Weights of a small GPT-style language model, trained from scratch on English Wikipedia: RMSNorm before each block.
Each number is 128 + 24 x the weight over its row's rms, rounded and kept within 0 to 255. Layers, rows and columns count from 0. Numbers have three digits each. The size before them is the row's rms in percent of the matrix's.

# layer 6 attention query, 64x64, rms 0.139, rows 0-63, columns 0-31
081:144096118115137120129103070090107167136145108158123119095106106109128096119134085153094150075145
097:121111103127107143108142134121094122127111122123140134123191125158121113086135147084138105105146
075:108143107131119124143101109171082124105122154143153145099182159089102131111123138141149103149178
070:109123114128115108185138116125127161155139146105118118203084133094099070129120147141118112124114
059:128164111118138153111155122036170145116104089090129133093139117111164161133165151138162123118113
079:113130123126156130089121128119122120097151142149161121112150128154102127154145156167159116165155
071:099111124114112150114123121160107104115099140109146149126128107151106146130125134140135105192129
081:134147152168115088170119122146140143182137111130099153169096120116135096095111084170119083116140
071:115098122171161107102158132144126106113147157139162116149089140115116103078091099163143112122150
090:111117117138131131077161162126164123110137090120135123134113152126109168127120133140147114108134
081:153101142150145108131145132139121136109153142168105148107122135065119111101103073131097180097113
068:155110119109113106152132151159124156104116125130096151132105152137147119157127089121101150109107
092:180104141126105117161147139145129130138118128172123125101112114132138127134135089115150124160108
093:119126131187163140124155143162147096086113162114128115149127132089123092119137123126129112183098
112:148119130115123106125145140143146135105131158189114124134145160078150124128115082125128174082148
079:160100172118097132096141106129131116151117157130109146128080132102133142119113101111080151095128
099:152130145209109119145141128139165137111157161124113155111123149128139117128098131123088111127140
076:100151069119160099151136091104121150158133101084146104112151122123081125154124132106133118132151
080:125137123127140122143120156146189126140098119169138108098135141126145095147120159137154147089189
091:124122126133141129132169148109120153172141146140106167154111143093096116135102110070122157128123
087:144155116075153103162167164129101136146108166152136102117103152104111146126165154125159136185130
105:114144117141101149121150147133111097120150092113151127139151152194130158125153132118154094133118
088:131133097143142140133103160128122128162122118091142183108133121143117114111112130171141110089156
112:134107107152126123138126119083107125144149142096152109104143151181134122125120131100128148115143
103:109118104104141162165125115149103123124130163138130133153180125112117118136171159112162151111160
106:108152129142131102136122112057121124122153141165131141138148123130154086126147129160152131139125
090:127105139111155090108118121156113116128121141148106128128148114157161121111147114119108125103139
091:084160124113136108145148135156153163133117133141198120096151120082100140128099092150130123119149
102:139121130157114138143147094144157111121092084117154135128127124090116129085157142150117167141111
113:150130122108105168155148142122120121131103114129115133085121074178148112147144090133134151145138
097:132162154103168123129094166144131130144110106141120094159155118144080133134104151085118123158155
094:147141144152132138154098124148171138149121123172120139135161144104114128152134125133123118108142
018:178140132137107124130120158118140099121126088153169107135140144102115135075094114140106137126101
020:136142194140142087122088091139169096161138142108132113111086155130096117152140112125096127126113
022:146136142181108067092129113117101075145084130152109115114146134141120113150154115145097083135108
020:153122110148126105110116125131103146125167066099116096140098131123119133123131163092184105112111
025:121104130127119103156106154182138134084104169144144139101133119079153148110086086128108135141109
027:103138106140107117136136101154136113172152078075108148144131121140115112109167119140144110153141
026:172106146143141099114115171115089154108131131114141099135116115153131105082107154140145097095156
028:163107147107143091107093137148110148117099188165113119155101137119120133126095095146102129143116
034:121108110185135148121134145091171119113131112102144114137118126134158105076083145139132096145123
028:142117151142140088116094150141103150111104184152121118136079142122108098135103097120079125118122
048:126109131183128146130147131101151112094164111082147108105109144151148117090104193143140097151146
029:136100149193134117101091189157129117134106156135144116143144137130118089115094126124117128127124
053:120141144107100131154158091111119140092155114114122115081092124160131155124133159129139088159147
037:123127136175128139132140123080159108097150117086148096108113139167129123104130178147143083140146
064:128125149144109116149171121135117126085168144141111124088071135160147141116105170121117111174120
077:116153119084113140151117080092142124127123098099134115116141115163110152142176087133147098094159
051:135113163182134106131165160151124121084158158151108134106097146115149119097091181120098141174098
121:119152136072105125156132079102121141115128106119131120096120113157113164141168101130137096109159
095:143135131085105116162148086129104134112164116143133116084093112167122160103117172122134113153164
140:131107124200141127103147170153132118122133141133128144136120140102148100110077173141125128173094
157:107120128128121125113130110115106171107077110110133156108144107087128150164122087166149059138126
152:089106188125137127142093147130137146058099118108138089118096155099120128142130130121110127119124
164:144108150118126151158125140169168102147144108128146090098113121136100150165134123125120082124121
173:145140143152117165119074076155128102089132106125095173155103126152115133166151154159147131087116
160:153126139142127100077161142125122121116132139143153110118133157120138136127142143152109113152122
158:154118156151156148155137081100127154145117106128124151141176120181165126127135099122111142110164
172:113102117116134113127132093151161147128127103135185138127085115139113118139091094127126106145190
156:097123100129101132130128109096150144157149127133129109159132108126143118132180143096125125164124
169:110133154126102123114080152108127173068127109127099147121141137124080162113124113110153138149209
158:101146103150110132131108095190113166120173099168076120112142160105119118162070140111132084116128
155:172147138129126152154140101151113117147169148145107149172128110136100122112125110114151095159143
163:128179131123099127164164116092122150144140123132114118107130160159096133183050129144136139099107